Each number is 128 + 32 x the weight over its row's rms, rounded and kept within 0 to 255. Layers, rows and columns count from 0. The size above them is the row's rms in percent of the matrix's.

# layer 9 MLP down (transposed), 384x96, rms 0.136, rows 25-60, columns 0-95
size [101 129  88 104 109  98 101  97 117  98  96 108  95 118  98  99 104 106  95  84 105  77 120 106  77  99 106  79  86 100 102 105  79  96 102  90]
[[199  87 156 117  93 175  89 146 123 130 122 115 116 142  96 158  88  54 188 136 138 125 129 116  83 148 150  81 154 134 127 124 138 109 130 172 100 120 111 135 203 111  71  93 109  98 139 139  81 124 140 142 107  40 129 152 107  86 159 129 103 129 123 136 120  99  95 161 141  82 136 151 129 143 108 117 142 174  81 117  88 164 128 120  81  69 167  82 125 127 127 119 218 115 115  72]
 [110 124 150 138  65 113 163 137 116 136 155 110 183 111 158 126 135 145  95 128 114 122 161 204  69 108  84 131 110 166 135 134 154 150 102 120 159 114  73  82 163 127 197  70 144 108 131 130 116 136  98 110  72 150 170 130 190 107 111 155 150 150 131 124 158 169 153 136 161 137  97 122  74 104 133 159 115  64 147 184 228 141 115 109 114  76 129 153 192 130 138 144  97 149 138 156]
 [  0 150  88  98 138 115 147 145  66 183  79 136 117  71 135 160 118 113 130 149 114  89 174 102 141 103 131  70  93 112 126  93 112 123 174 146 102 126 103 113 136  64 120 111 163 124 158 109 105 152 169  91  85 100  71 107  65 119  88 110  81 122 142 121 127 180  88 138 116 162 181 140 116  95 109 132 125  95 151  95 149 126 117 141 153 162 151 170 108 132 142 121 137 103 125 145]
 [ 82 186 152 148 214 103  97 116 106 141 116  69 192 161 149 128 101  42 144  85 184 133 118 176 134  83 117 107 121 122 159 172 138 108 126 123 115 125 136 136 137 111 159 118 182  75 143 159 129 123 129 159 114  87 135 140 102 169  86 107 137 103 124 142 131 117 224 111 104 117 139 149 169 180 113 164 121 137 170 145 145  82 127 116 111  93 116 146 203 110 125 121  95 177 109 122]
 [154 161 156 114 123 178 153  93 120  82  76 123 166 130 148 181  89  69 162 132 173 132 113 143 163 107 111  82 138 124 140 146  40 110 138 162 135 134 111  76 135 105 104 162 102 117  82 103  75 126 135 146 168  89 172 136 190 132  84 157 120 120 149 118 186 168 138  84 105 131 136 129 131  67 157  84 136 155 155 129 125 147 144 109 110  79 129 203 169  86 148 184 108 125 165 159]
 [115 115 147 153 101 112 102 185 141 171 164  98  99 122 109 142 116 114 149 169 106 186  92  75 112 181 178 139 166 156 153 109 185  82 152 173 125 146 142 116  99 142 123 115 104 139 182 154 163 153  85 116  83 122 103 129 149 134 128 191 198  35 162 146 104 185 126  98 100  91  97 143  84 127 154 141 110  76 111 164 106 147 129 150 124 129 174 116  87 164 179  93 133 128 162 145]
 [ 55  95 158 110 107 161 132 134  55 108 100 101  90 215 146  57 111 124 115 142 141 137 119 105 113 188 120 109 131 182 151 138 161  94  93 152 136 143 110 176 154 179 185  81 141 125 154 140 157  85 134 150  99  71 131 141 124 128 146 148 144 158 123 138 127 100  84 146 122  97  54  87 149 117 147 198 135 126 140 111 158 178 123 105  74 104 157 112 127 102 160 146 173 158 136  99]
 [128 169 108  95 118 152 124 127 119 115 144 120 150 121 171 131 185 100 110 122  90 117 116 119 160 167 125 128 126  66  89 112 187 144  99 141 160 133 122  82 179 112 188  95 122 130 116  82 147 161 126  68 207  64  97 156 112 188 137 141  97 173 123 150 110  84 127 159 180  73  87 168 105  85 110 136 104 117 144 111  66 101  98 140 143 143 123 145 113 114  72  91  93 149  65  91]
 [148 115 150 117 148 123 125 168  93 105 137  60 184 131 117 161 156 100 112 120  83 103  55  83 190  72  94 175 155 122 108 160 158 150  90  90 108 140 174 133 162 141 124 130 137 118  83 104 150 172 121 142 113  98  88 118 180 160 131 164 133 158 121 105 130 159  92  95 159  71  61 122  94 133 105  91 137 135 119 117 155  87 108 187 153  96 148 118 181 140 157 179  77 120  71 144]
 [196 101 158 144 129 127 149 153 132  98 148 114 101 151 121 129 130 140 132 145 175  72 114 114 140 121 112 181 128 146 141 116 184 163 107 141 167 114  96 114 146 178 152 103  98 127 168 107  70 138 146  94 189 164 142 163 181  60  97 184 119 101 120 149  70 166 104  93 121 113 115 169 198 164 107 129 137  92 125 105  98 156 142 180 133 135  75  58 185 112 121  98 175 127 116 177]
 [162 151 168 175 146 191 161 116 121 152  93 155 119 117 134 115 119 110 103 123 100  54 114 173 118 164 108  83  91 126 131 167 109 149 182  95 106  75 154  97 188 156 114 174  74 160 135 134 142 116 126 141  88 128 133 119 169  83 142 110 119 172 227 103 147 113 143 116 150 137 180 146 116 147  62  89 149 159 101 124 123 148 127 143 171 124 179 121 178 140 107 160 136 125 180 191]
 [119 119 127 159 126 124  84 177 145 188 183 137 179 190 160 142 130 100 160 119  76 156 118  94 169 167 110 181 149 169 137 124 139  99 112  80  65 108  98 125 105 111 170 167 102  92 114 144 187 142 185 111 141 115 129 175  92 136  96 122  90 111  91 107 138 114 149 102  88 127 146 134 150 141 185 167 154 175 104 154 113 147 117  75 107 207 126 107 103 179 102 127 106 139 184 101]
 [ 94  85 163 165  53 147  41 154 146 106 128 122 142 165 126  79 155 127 114  98 173 128  98 101 124 150 139 114 136  71 182 109 133 141 135 142  91 144 125 122 160 108 118 120 127 134 183 138  89  56 145 100  86 133 133 111 157 125 130 123 108 144 178 122 126 206 122 121 112 169  47 128 152  80  74 152 123  76 132 107  81 168 144 155 180 124 139  96  76 160 145 100 126 145  83 131]
 [161 134 101 128 146  59 123 146 197 132 121 122 133 112 169 139 157 152 142 105  88  88 104 106 102  48  99 145  87 139 145 102 127 143  75 106  73  78 109 108 100 156 118 119 136  69 165 160 115 156 153 118 138 195 145  77 101 157  73 187 140  96 126 169 132 136 183 131  79  98 123 142 141 143 117 119 127 179 123 132 141  92 178 163 137  78  99 171 135 110 164 152 137  76  67 123]
 [150 140  69  64  92 126 119  84 122 124 137 113 123 109  61 127 158 104 122 127 112 119  99  86 131 143 107 111  99 111  92  80 119 205 106 165 140  73 122 137 155 121 101 186 139  90 149  91 162 137 217 121 169 122 164 184  92 123 102 134 185 127  88  89  87  95 148 119  80 150 112 121 168 161 121 172 119 147 109 117 181 129 129 152  91 155 179 116 104 135 114 139  58 118  92  96]
 [167  88 206 180 132 133  84 173 167 110 144 124  91 127 112 137 109 105  93  75 156 165 126 103 138 169 136 136 138 138 158  70  99  99 127 135  79 123 159 124 162 157 143 101 136 150 153 137 137 178 108 165 111 170 113  83 183 131  97 112 103  87 192 147 187 104 117 103  75  98 118 121  97 122 149 185 170  91 129 143  96 142 119 124 175 142 132 170 157  87 125 184 169  83 185 152]
 [148 115  99 140 150 196 135 146 174  92 103 121 197 100 149 164 126 161 201 178 162 110 141 150 131 135 108 101  79 123 140 132  67  98 158  80 161 102 117 160 100 107 151 129 118 192 152 150 170 168  91 181  76 127 110 170  96 117  99 142 138 140 102 135 160  49 119 140  36 143 121 168 151  92 170 146 128  98 100 133 121 161 143  82 146 103 114 161 123 148 135 126 158 120 161 140]
 [151 122 188 159 136 133 148 182 126  98  92  94 131 141 125 109  91 108 140 125  94 120 111  97 105 118 153 106 118 128  53 141 143 157 150 129 140 172  98  97  51 104 119 171 142  49 121  86  80 115 130 108  66  83 155 107 179 156 137  82 135 104  75 141 110 126 188  88 197 133  78 107 137 132 123 141 102  83 124  99 141  43 112  85  93 177 145 141 130 151 115 118 152 131 111 133]
 [112 110 192 155 139 152 145 165 163 110 104 123 135 115  89 127 131  71 140 157  85 124  93 141  86 141 125 113 125 172 102 162 118 142 112  99  84  72 107 127 111 106  56 152 121 122 171 101 125 148 115 148  90 180 132 144 127 103 168 122 130 158 184 110 181  92 145 141 184 154 178 147  59 165  75 103  87 137 104 131 118 129 147 152 134 154 146 211 148  65 131  93 114 120 120 212]
 [ 92 135 111 215 169 128 115  12 114  83 153 158 105 102 170 204 117  92 145 115 142 133 160 126 140 147 159 135 145  89 131 165  96 138 163 152 135 127 106 116 158 144 168  94 141  83 132 108 139 148 154 105 112  91  86 108 101  84 130 127  96 119 129 150 152  68 167 122 139  94 153 119 130 161 139 143 109 119 126 131  70 105 182 156 136 164  66  59 111 137 105 124 129 176 182 119]
 [172 143 130 143  75 144  78 143 121 117  92 151 106 150 155  95 117 143 162 133 183  81 168  98 100 106 151 123 105 148 121 136 119 170 115 141 142 132 138 114 120 230 153 102 194 157 140  67 159 146 156 117 149  99 120 201 159 139  74 143 129 133 106 121 114 135  88 136 100 115 117  67 115 129 136 179 173 170  53  77  92 103  79 159 145 110 155 189 136 101 155 131 139 174 129 106]
 [137 135  94 124  90 134 137 127 235 108 115 125 176 120 131 167 128 182  85  88 145  73 138 118 113 147 205 135 145 136 182 100 157 161 168 131 104 130 159 140 156 133  92 174 161 146 120 122  97 149 176 121 160 117 105 115 122 139  92 128 112 118 126 158 104 140 147 125 138 127 110 152 137 154 181 172 121 145 140 130 114 146 145 143 117 107 129 145 126 141 113  97 144 142   0 107]
 [105 123 136 136 122 106 107 122 114 146  67 132 134 168  88 185 161  70 117 109  33 129  94 188 104 131 118 118  70 116 136 135 135 124 110 122 115 123 121 141 153 109 160 151 127 128 120 101 137  83 164 149 119 102 185 128  99 105 123 148 149 105 200  87 110 172  44 161 208 149  61  72 152 127 108 133 147 148 197 147 161 145 102 127 126 153 147  80 160 124 125 132 154 115  93 101]
 [172 166 177 134 136 174  98 143 100 122  87 171  93  73 109  81 113 139 116 132 119 127 153 192 149 157 109  64 131 126 141 153 108 179 118 141  88 145  74  94 147  92 176 169 114 136 186  99 153 115 137 123 153 141  54 160 157 131 147 162  83 130 129 108 144 178 200 131 119 137 140 139 153  88 146 110  54 151 129 152 159 123 172 153  75 155  94 130 140  83 154 178 128 110 133 172]
 [ 47 133 184 140 104  82 215 141 105 143  79 112 161 145 187 137 194 118  78 111 146  48 120 127 108 101 123 135  97  92 132 153 165 124 161 132  77 108 141 122 168 113 126  91 113 135 112  75 159 177 105 164 139 128 116 142 143  95 131 150 164  91 167  98 173  82 112 128 102 129 163 121 122 132  94  76 147 155 161 137 104 144 139 188 124 149 100 123 179  97  94  82 141 161 129 140]
 [ 97 156 112 152 106 108 155  67 115 117 104 155 151 161  99 168 129 148  58 167  69  98 154 114  66 103  52  89 122 149 117 123  92 108 124 120 141 148 103 122 157  94 104 150 150 110 117 111 132 108 202 115 147 145 102 173 116  94 138 156 146 122 130 170 177 121 145 118 155 103 150 146  88 170 114 102  40 158 114 111 147 121 193  97 130 171 113 128 115 147  75  82 142  83 191  91]
 [172 116 147 145 187 163 113 106 120 118 144  40 134 157 168 124 130 176 129 115 129 190 119 112  86 116 112  72 161  83 190  68  99 100 135 140 113 140 114 132 139 119 175 145 124 162 145 141  66 129  82 123 161 181 161 118 137 112 127 184 134 150 126 153 134 137 154 173 118 101 119 142 107 128 172 113 205 179 100 108 125 134 127 118  76 111 142 191  85  84 121 156 133  51 112 139]
 [149 185 142 116  83  81 150 118 189 133  95 148 115 120 109 113 159 144 162 140 180  81 191  91 137 132 155 138  80 157 140  90 123 105 184 134  77  83 110 127 106 114  68 163 129 104 123 111  99 115 119 189 137 130 139  84 161 125  91  73 136 144  84 165 129  96  63 151 146 155 134 116 157 137 113 193 122 189 117 166 152 173 146 178 111 127  95  45 139 139 107  94 123 142 144 138]
 [110  82 108 154  88 118 197 120  78 156 145 166 166 175 179 109  98 185 158 140 124 113 143 129 166 144 108 165 165 130  86 145 137 103 124  87 115  90 130 123 153 105 103 230 142  86  83 175 105 141 111 101 104 154 127 135 116 127 155 117 144 170 141 186 135 103 116 118 168 138 121 141  42 105 164  87 132 156 102 134 115  67  85 142 133 148 161  99 176 140 108 108  61 109 114 128]
 [116 109 161 133 122 105 100 148 137  79 110 119 156 138  91 117 137 121  91 139 101 143 167  77 180  84 156 101 148 147 131 146 125 122 134 127 156 144  96 114 182 148 100 154 139 141 145 161  48  63  95  35 128 130 121 121 106  98 139 184  92 126 190 136  65 148 107 132 158  76 146  99 113 167 115 170 173 202 114 121 131 144 106 111 149 124 102 138 143  96 192 141 183 113  70  93]
 [127 114 134 147 117 168 113 102 119 100 186 153 118 152 121 117 113 159 125  98 108 107 137 104  67 161 151 133 161 114 197  88  81 127 175 135 227 148 172 132 115 167 143  34  97 136 135  94  89  94 173  94 185 102 135 131 120  92 107 136  74 133 138  96 193 131 160  94 150  98 123  66 125 120  86 117 157 128 203 124 145 120  97 148 147  98 144 123 133 131 136 108  70 125 142 132]
 [112 119 110 131 207 196 162 129  50  81  94 164 112 175 135  98 139 167 115 173 131 122 141 186 137 112  66 162  83 119 125 177 132 146 119 180 160 145 133 147 104 185 155 103 146 148 134 151 148  71 127 152 119  92 128 126 131 148  85 112 145  87 164  81  60 122  83 174  99 108 105 140 131 198 168 106 123 143 138 107 152 142 100 109  95 146 155 176 153 123  87  94 112 115 135 108]
 [112 183  65 139 176 182  96  49  19  64  85  99 111 150 119 140 127 118  70 140 142 159 154 149 111 145 156 168 105 152 116  78 119  82 130 139 151 129 144  99 135 139  77 158 136  83 142 102 151 101 116 171 110 143 111  67 116 127 161 143 125 191 123 151 157 125 136  83 140 115  60 146 134 112 119 151 125  53 138 149 133 148 109 113 119 103 109 143 145 136 141 134 145  71 129 114]
 [140 193 128 125 140 105 166 112 130  69 148 129 137 166 147 137  89  90 114 153 132  95 129 144 125 106 209 163 127  85 128 175 107 178 135 145  82  70 144 120  64 113  79 147 128 161 167 141  90 166 163 158 125 120 103 134 118 123 106 133  86 102 105 119 130 111  54 151 103 183 154 139  93 153  91 163  89 153 156 154  45 186 107 104 110  82 108 169  95 152 125 120 131  98  80 111]
 [126  85 163 146 145 127 109 177  77  92 133 136 141 133 181 114 153 172 170 122 157 161 152  61 145 110  94  80  91 133 197 130 102 138 106 106 152 135 116 116 127 151 189 115 130 108 122 135  84 131 102 122 161 120  92 178 112  68 101 182  63 113  68  91 127 142  95 108 162 134 134 143 198  60 103 146 144 137  80 116  91 168 162 128 172 182 132 133  92 102 154 107  81 121 120 108]
 [104 168  74 156 177 169 113 100  88 116 114 147 140 109 107 132  77 161 166 140  90 148 129 176 189 171  72 179  95 130 113 120 116 171 114 154 163 166  69 137  25 145 122 200 115 118 144 119 146 150 135 143 138 141 107 156  94 128 138 135 171 147 182 129 152 110 141 121 154 157 102 143 115 168 143 120 130 117  99 145 125 121 161  71 136 149  88 154  83 147 167 159 144  38 131 115]]
# layer 9 MLP up, 384x96, rms 0.195, rows 26-61, columns 0-95
size [122  88 102 116 111  90  97 111  94  94 106 100 110  95 104 104 102 101  91 110  81 111 107  67  91 101  64  84 100  91  97  85 107 100  94  95]
[[151 109 102  96 123 127 112 146 203 140 141 123 156 163 115 190 112 105 135 192  99  75 114  91  82 159 109 160 128 103 117 124 139 133  77  83 171  95 128 109 122 186 172 127  53 147 103 154 104 135 164 149  96  94 117 116 151 110 125 144 114 157 135 112 119 159 162 115  89 144 151 151  77 104 155 147 122  98 118 143 153 202 148 171 128  68  91 114 169  89 146 186  83  79 159 185]
 [ 70  99  46  57 138  85 133  71 118 157 108 115 153 132 154 169 142 144 100  76 196 133 130  83 180  91 153 127 133 112 162 104 157 105 121 155 158 113 136 112 122 107 132 120 129 125 166  77 119 164 137 144 108 116 130 141 102 142 108 106  85 144 139  86  68 161 180 117 132 186 113 155  59 112 100 118 182  99 140  96  85 105 139 134 158 151  54  97 109 187 143 130  96 113 103 137]
 [114 142 154  80  88 159  83 118 136  99 100  92 124 125  90 176 157 184 163 146 101  49 113 139 158 111 122  98  98 209 126 148  92  71 112 117  89 135  70 160 100 112 168 134 102  88  80 111 161  81 108 152 114 130  89 153 158 147 126 125 143 147 115  88 131 174 117 112 110  40 137 102 123 136 102 116 133 156 127 161 169 188  96 106 120 105  92 133 135 145 112 178 169 117  85 176]
 [167 152 149 116 152 113 116  59 134 143 134 102 112 111 206 143 112  92 150 148 100 174  98 172 111 140 119 109  96 138 147 113 102  96 111 114 149  76 133 137 102 122 131 152  68 138 136 140 183  54 173 184 117 125  84 162  94 134 136 107 122 115 163  80 151 184 107 200 165 142 134  91 148  48 128 137 177 168  78 149 180 138 188 113  98 115 125 140 137  88 144 125 136  82 138 118]
 [154 113 128 117 131 154 121 148 126 122 147 101 148 154 205 124 142 164 139 123 145 119 169 109 104  22 108 160 156 152 157 102 144 126 132 140 158 149 107 174 134 103 140 137  93 179 135 141 128 123  91 140  94 155  87 148 119  80 160 137 139 176 114 106 113 162 107 144  67 134 141 125 163 132 145 132 146  89 131 143 133 127  91  92 103 129  81 255 102  97 118 111  78 164 108 123]
 [166 122 151 117 125 157 177 128 156 141 165 131 151 148  73 108 118 144  93 165 182 137 187 112 104 144 156 119 169 137 143  79 193 132 163 119 133 177 169 129  77 119 168 140 150 128  78 118 100 118 175 134 158 113 162  75 121 140 141 132 151 118  97 145  79 203 136 164 112 140 183  55 146  92 120 145 113 130 200  98 142 122  83 129 182 166 149 120 132 148 118 125  70 150 189  91]
 [127  82 157 155 136  94 154 103 151 135 160 140 145  92  86 145 145  93 116 148  93 136 123 166 139 161 171 144 163 144 151 135 177 197 112 151 103  94 114 146 121 105 114 108  95 105  94 157 139 152 106 130  66 211 127 116 105 192  79 106 132  90 151 142 158 145 143 129 172 209 136 128  75 137 116 142 169 116 140 113 221 199 128 148 146 139 138 198 172 136  94  99 100 138 125 122]
 [160  65 163 102 102  87 149 123 118 147 177  91 106  98 134 147 130 158 149 149 125 108 184 168 131 126 134 109 113 136 147 123 207 137 136  86 113 205 122  83 119 161 120 121  42 111 167 121 151 105 171 151 123 117 109 136 124  67 106 145 124 118 178 112 116 121  97  98 103 111 136 189 123 102  87  87 135 155 169 126 101 155 119 132  82  74 203 123 106  91 137  99 114 134 145 215]
 [122 165 111 119 133 124 160  76 164 187 169 131 115 125 125  98 186 171 167 170 105 124 155  99 120  92  85 103 160 124 125  71 166  86 165 121 127 187 122 133  77 178 169 120 139 124 137 113  35 162 194 144 111 177 104 161 121 115 153 132 145 110 148 162 129 162 105 111  86 177 171  90 162 159 101 166  99  68 108 119 103 103 140 158 161 139 113 121  66  94 140 125 134 152 158 145]
 [ 97  94 109  84 100 108 125 129 103 151 158  87  70 120  77  44 101 157 151 140 154 144 140  69 184  95 180 125 136 144 160 101 126  94  99 154 132 187 132 115 106 113 181 117 150 139 145 137 143 157 149 165 166 129 144 140 143 142 114 121  81  79  62 114 138 161 137 165 131 120 106  97 101  83 162 159 149 108 168 137 110 187 120  86  82  73  67 100  81 114 125 148 122 109 185  94]
 [101 149 156 138 101 115 146  84 146 149 125 115  92 113 116 165 154 127 204 139 175 115 143 139 127 153 161 132 153 177 137 104 102 106 147 121  84 173 118  70 142 120 179 154   4 156 107 132 141  86 159 147 121  87 115 192 125 124 133 176 118 181 164 122 157 135 141  94 200  98 164 133 138 115 163 166 135 104 109 207 113 113 117 133 102 155  96 142 136 174 157 122 178 138 152 147]
 [132 139 119 183  96 122  82  60 109  94 164 135 127 152 179 112 164 142 125 181 144 120 139  98 104  95 109  84 162 183 144  99 149 101 113 163 142 127 175 120  73  88 168 112 114 149 138  97 133 115 140 146 126 167 113  88 123 123 126  87  87 158 138 122 151  87 130 144  93 160 158 132 196 101 162 117 180  62 108 133 128  69  84  83 109 136 113 246 135 140 142 101 136 149 159 130]
 [103 138 128 119 178 143 122 125 122 122  80 110 140 137 123 118 147 170 155 109 118 133 159 191 116 109 100  98  88 106 140 156 134 128  84  81 114  90 101 103 187  89 196  72  61  94 105 119 120 123 115 109 145 137  75 126 140  89 165 114  85  43 142 143 141 150  90 130 163  45 107  85 158 131  93 148 137  94 119 132 126 159  53 145 125 163 113 167 138  90 128 116  91 101 192 165]
 [126 125 132  90 154 124 130 136  99 140  89 111  84 107 101  43 173 164 151 126 120 128 140 155  96 149 121  85 138 153 137 148 161 129 127 133 150 119 177 132 176 144  71 130 115 175 104  81 135 187 109 163 132 106 179 209 128 109 104 169  99 168 136 121 107 126 199 133  86 113 177 110  85 145 102 155 110 101 150 110  60  80 117 151 121  76  77 122 115  65 148 154 172  73 113 130]
 [128 138 154 134 119 122 191 157  89 189 128 101 128 158 151  79 105 147 123 107 117 159  90 150 124 110 138 130 153 171  55 146 131 137  66 161  97 110  62 105 136 128 138  97 141 111 136  98 121 189 151 131 136 192 177 132 122 145 159 125 115 168 171 135  90  92 119  65 149  76 167 147  19 150 172 127 120 120 137 149 131 192 101 103 113 157 146  96 140 120 158 120 125 105 184 100]
 [160 105 110 118 141 110  82  69 180  87  99 147 159  71 165 134 124 140 133 165 127 161 122 159  75 177 154 122 166 113 204  78 117 160  87 121 108 122 119 164 146  75 164 119 175 121 117 120 144 126 155 144 103 154 137 113 109 129  45 135 157 154 132 140 137 191 132  71 104 129 159 142 148  44 165 120 132 141  94 154 119 114 111  68 197 135 177 156  86  94 143 148 146 122 122 134]
 [144  73 151 170 127 150 141 116  85 191 101 171 100 108 138  62 119 188 128 113 149 118  59 159  77 122 109 177 162 159  55 158 182 121 117 160 112 106 189 125  94 112 142 124 124 128 127  67 111 108  86 139 149 119  66 135  90 154 147 119  77 138 125 147 167 123 138 127 138  75 169 169 106 150 157 118 169 131 143 139 151  80  75 129  85 113 131 179 136 137 132 151 138 166 127 184]
 [148 146  95 106 126 163 155 107  96 134 178 107  89 158 104  96 126 167 111  86 182 142 146 125 102  88 118 110 121  91 131  94  77  87 121 129 152 162  90 131 131 128 203  78 151 132 131 170 188 133 167 151 170 132 116 137  81 161 118 150 113  86  61 130  58 173 125 118 100 108 104 108 149 101 168 143 187 108 183  94 138 174 112 116  81 136 133  87  75 154 146 165 103 161 172  91]
 [142 180 152  66 118  91 165 144 115 166  86 144 117 105 183  98 133 123 116 120 161 105  47  92 120 141 158  97 143 129 125 122 157 138  69  93 158  88 153 178 115 146 104 128 191 104 129 149 181 119 172 124 126  38 110  91 165 168  94 113 153 125 142  86  81 181  93 139 103 102 145 155 122  94 126 111  40 121 113 150 134 122 139  91 130 143 134  85 140 110 178 132 186 129 122 120]
 [126 103 160 125 126  84 141 136 158 132 122  92  84 103 169 149 112 124  56 195 154 138  95 135 141 134 150 120 136 145  74 131 130 149 121 164 108 135  82  85  90 112 141  94 119 160  88 123 110 124  79 157 125 129 134 106 113 153  80 120 118  82  54 123  21 141 163  92 161 143 199 134 153 151 118  51  75 128 118 118 115 148 144 172 165  93 114 117 148  62 164 131 111 150 109 157]
 [131 159  87 138 207 134 210 131  61 126 165 180  51 131 159 121  93 108 149 118 176 101 107 130 146 107 148 138  76 132 131 139 118 136 191 102 169 108 127 178 163 154 121 155 149 126 139 107 137 166 168 161 109 162 112 147 117 163 119 128 143 125  77 163 124 105 152 134 103  96 109 160 118 115 188 111 100 154 119 108 108 109 121 143  66  52 134 142 133 116 145  94 151  39  93 139]
 [105 130 105 178 107  91 147 102 162 206 104 124 103 174  51  91 157 155 120  98 133 121 176 119  92 132 173 165 122 104 117 133 162 114 144 135 144 127  90 101 155 141 120 103  58 198 143 103 111 175  96 154 202 132 144 134 129 149 112 145 133  90 123  99 152 158 124 118 125 171 140 124 109 142 194  89 122  89 146 134 154  84 101 168  85 137  65 186 105 122  99  89 126 166 155 181]
 [100 129  83  99  86 123  79  78 176 147 153 184 127 117 134 123 174 124 127  97 104 135 140 163 144 179 139  82 102 136 109 146 144 120  81 122 152  74  57 122 125 114 148  73 111 123 147 128 125 164 105 109 116 111  78 167 149 126 186 149 126 148 131 106  84 173 123  98 146  60  95 130 167 109 129 113 139 129 113 136 146  38  61 185 149 170 111 168 153 100 177 159  97 123 180 140]
 [208 146 177 136 147 185  85 161 111 103 175 109 172 126 141 174 112 160 164 153  73 142 143 114 105 148 127 143 103 117 158 125 175 121 108 120 133 162 170 151 149 132 105 123 121 113 142 133 157 107  83 103 124  84 122 113 195 100 161  69 141 138 171 163 113 172 130 122 161 150 138  62 145 108 126 185  69  98 140  91  73 146 138 115 196 170 123  90  99 139 136 173 154 116 190 153]
 [175 113 103 138 101  92  90 171 133 131  93 116 111 133 146  82  67  83 121 115 130 138 140 117 134 122 188 129 191 163  34  97 168  99  85  99 135 103 159 166  52  81 118 121 132 103  92  93 122 171 156 188  91 152 108  97 117 180 115 162 128 133  93  61 109 114 140 100 145 118 173 141 133 118 108 116 118 146 139 133 105 102 157 104 150 134  54 139 168 167 150 126 159  78 124 105]
 [107 131 115 125  77 119  98 122 166  90 178  93 169  95 106 183  88 125  82  71 148 123 101 100  70 104  53  76  91 113 151 122 148 121 124  70  88 135 161 144 126 160 133 144 141 160 166 107 110  78 124 103  99 134 100 136 175 122  87 116 124  82 128 134 121 129 203 159 160 173 120 219 108 155  65 144 118 168 178 113 174 144 122 139 132 109 130 145 108 133 117 146 106 179 140 122]
 [143  77 158 120 146 146  31 165  83  72 149  67 163 103  79 137 160  92 122  91 171 134 119  97 140 118 172 139 164 109  62 199 121 122 133  73 131  95 136  91 139 132  84 151 124 103 156 191 105 151  98 150 112  82 129 105 175 127  78 144 132 126  83 136  93 118 157 144 117 130 108 138 141  87 157  88 120 153 160 173 123  77 109 130 154 142  88 147 152 175 160 137 145 167 156 133]
 [116 131 112 138  95 108  85  77 151 145 104  78 118 185 124  76 135 101 153 163 178 109 152 141  91 124 137  89 137  82 126 116 141 104 114 175 112 118 168 144 148 141 141 175  76 196  20 113 150  96 119 171 140 111  87  92 161 103 148 130 113 112 139  72 159 135  84 138  87 128 153 119 135 127 138  84 106 142 137 161 121  73 146 152 110 144  99  93 120 182 165  49 112 163 156 163]
 [120  47  95 136 140 127 129 114 201  97 189  78  86 122 146 113 135 113 105 132 174 114 132 103 146 129 118 122 183 104 169 132 125 105 108 162 142 183 115 113 132 155 168 127 157 138 124  87  61 112 146 163 111 159 116  74  70 119 142 114 180  81 164 136 159 139 141 151 118 125  85  97 117 147 147 120 108  85 133 180  90 103 183 116  94 156 120 189  97 117 109 202 114 110  56 152]
 [177  98 144 139 151 100 141 189 135 147  75 100 147 143 102 100  97  77 136 136 120 172 116 156 124  75  84 111 143 125 109 107 152 113 146  88 131 128 104 120 122 158  78 101  88 142  48  95 129 137  96 117 106 137 134  94 154  66 141 149 101 155 134  63 130 122 143 116 133 136  77 184  83 119  66 152 152 139  73 140 135 147  77 147  74 172 177 144  66 147 121  90 137 131  94 203]
 [160  47  86 129 112 148 143 130 102 117 110 132 150 133 133 121 127  70 103 169 107  91  73 147  93 130 117 127 152 172 100 151  70 133 173 122  53 101 173  92 108 136 130 133 167 160  96  98 193 126 117 134 106 126 104 146 170 174 148 111 202 109 121 155 137 112 158 143 122 112 221 121 120 132 172 171 158  80  90 128  90  95 159 125 146 120 140 191  98 104 133  89 163 139 122  83]
 [161 125  85 122 145 111 148 120 128 137  69 182  70 145 124 154  92 122 182 166  70 136 118 188 115 146 109 179 173 141 123 168 172 152 124 108 143 114 152 155 199 161 161 177 129 167 152  75 114 168 118 172 139 109 104 124  70 127  99 102 121 146 153 186  82 170 111 158 156 160  84  92 144 139 143  87 125 116 155 145 112  78 168 146 133  93 133 119 135 136 213 152  87 104 143 131]
 [142  54 141  77 127 129 122 106 103 185 194 183  63 214 113 140 162 171 104 120 111 111 178  86 130 164 159  65 126 103 138  99 104 113 159  96 147 140 107 103 106 153 106 124 158 129 102 132 101 159 164 150 146 123 152 188 155  92 146  94 151 155  98 144 138 106 135 138 143 154 144 177  76 115 137  81  98 136 168 140  86 141 154 168 160  73 133 186 147 126 145  98 103  97  97 150]
 [117 143 119 153 162 129  73 153 165 198  68 153  85 115 109  94 170 153 114 164 125  85 145 116 118 146 177 153 136 163 177 155  97  99 118 160  64 103  87 126  98  99 162 140 133 187 187 100 128 143 161  98 163 160 147 144 109 165 124 104 161 121 166 191 125 131 161  77 138 103 115 163 135 101  87 101  94 149 177 146 140  96  99 202  99 161 127 100 122 144 112 111 104 121 137 200]
 [176  48  86 109 161 130 123 136 117 116 101 117  82 110 143 157 156  96 136  73 144 151 149  82  72  90  94 103 175 131 171  93  90 113  94 129  92 142  86 130 120  97  83 123 134 120 116 123 152 120  57 128 123 139 187 130 192 131 191 106 101  94  76 151 116 180 118 100  93  38 141 118 164  86 104 159 107 147 133 142 118 118  84 126 136 127 110 139 170 145  89 154 118  97 176 140]
 [146 129 128 129 117 166 125 149 177 110  67 187  49 128 132  97 104  98 126  83 193  93 166 101 150  84  90 117 113 106 138  94 126 180 149 118 149 130 179 131 210 122 102 176  92 164 140  58 162 137 109  54 152 167 158 151 134 133  85 128 109 139 159 146 105 122 150 184 111  92 102 135 131  56 153 115 106 108 147 113 128  99  67 133 132 109 116 135 150 112 164 123 131 114  82 112]]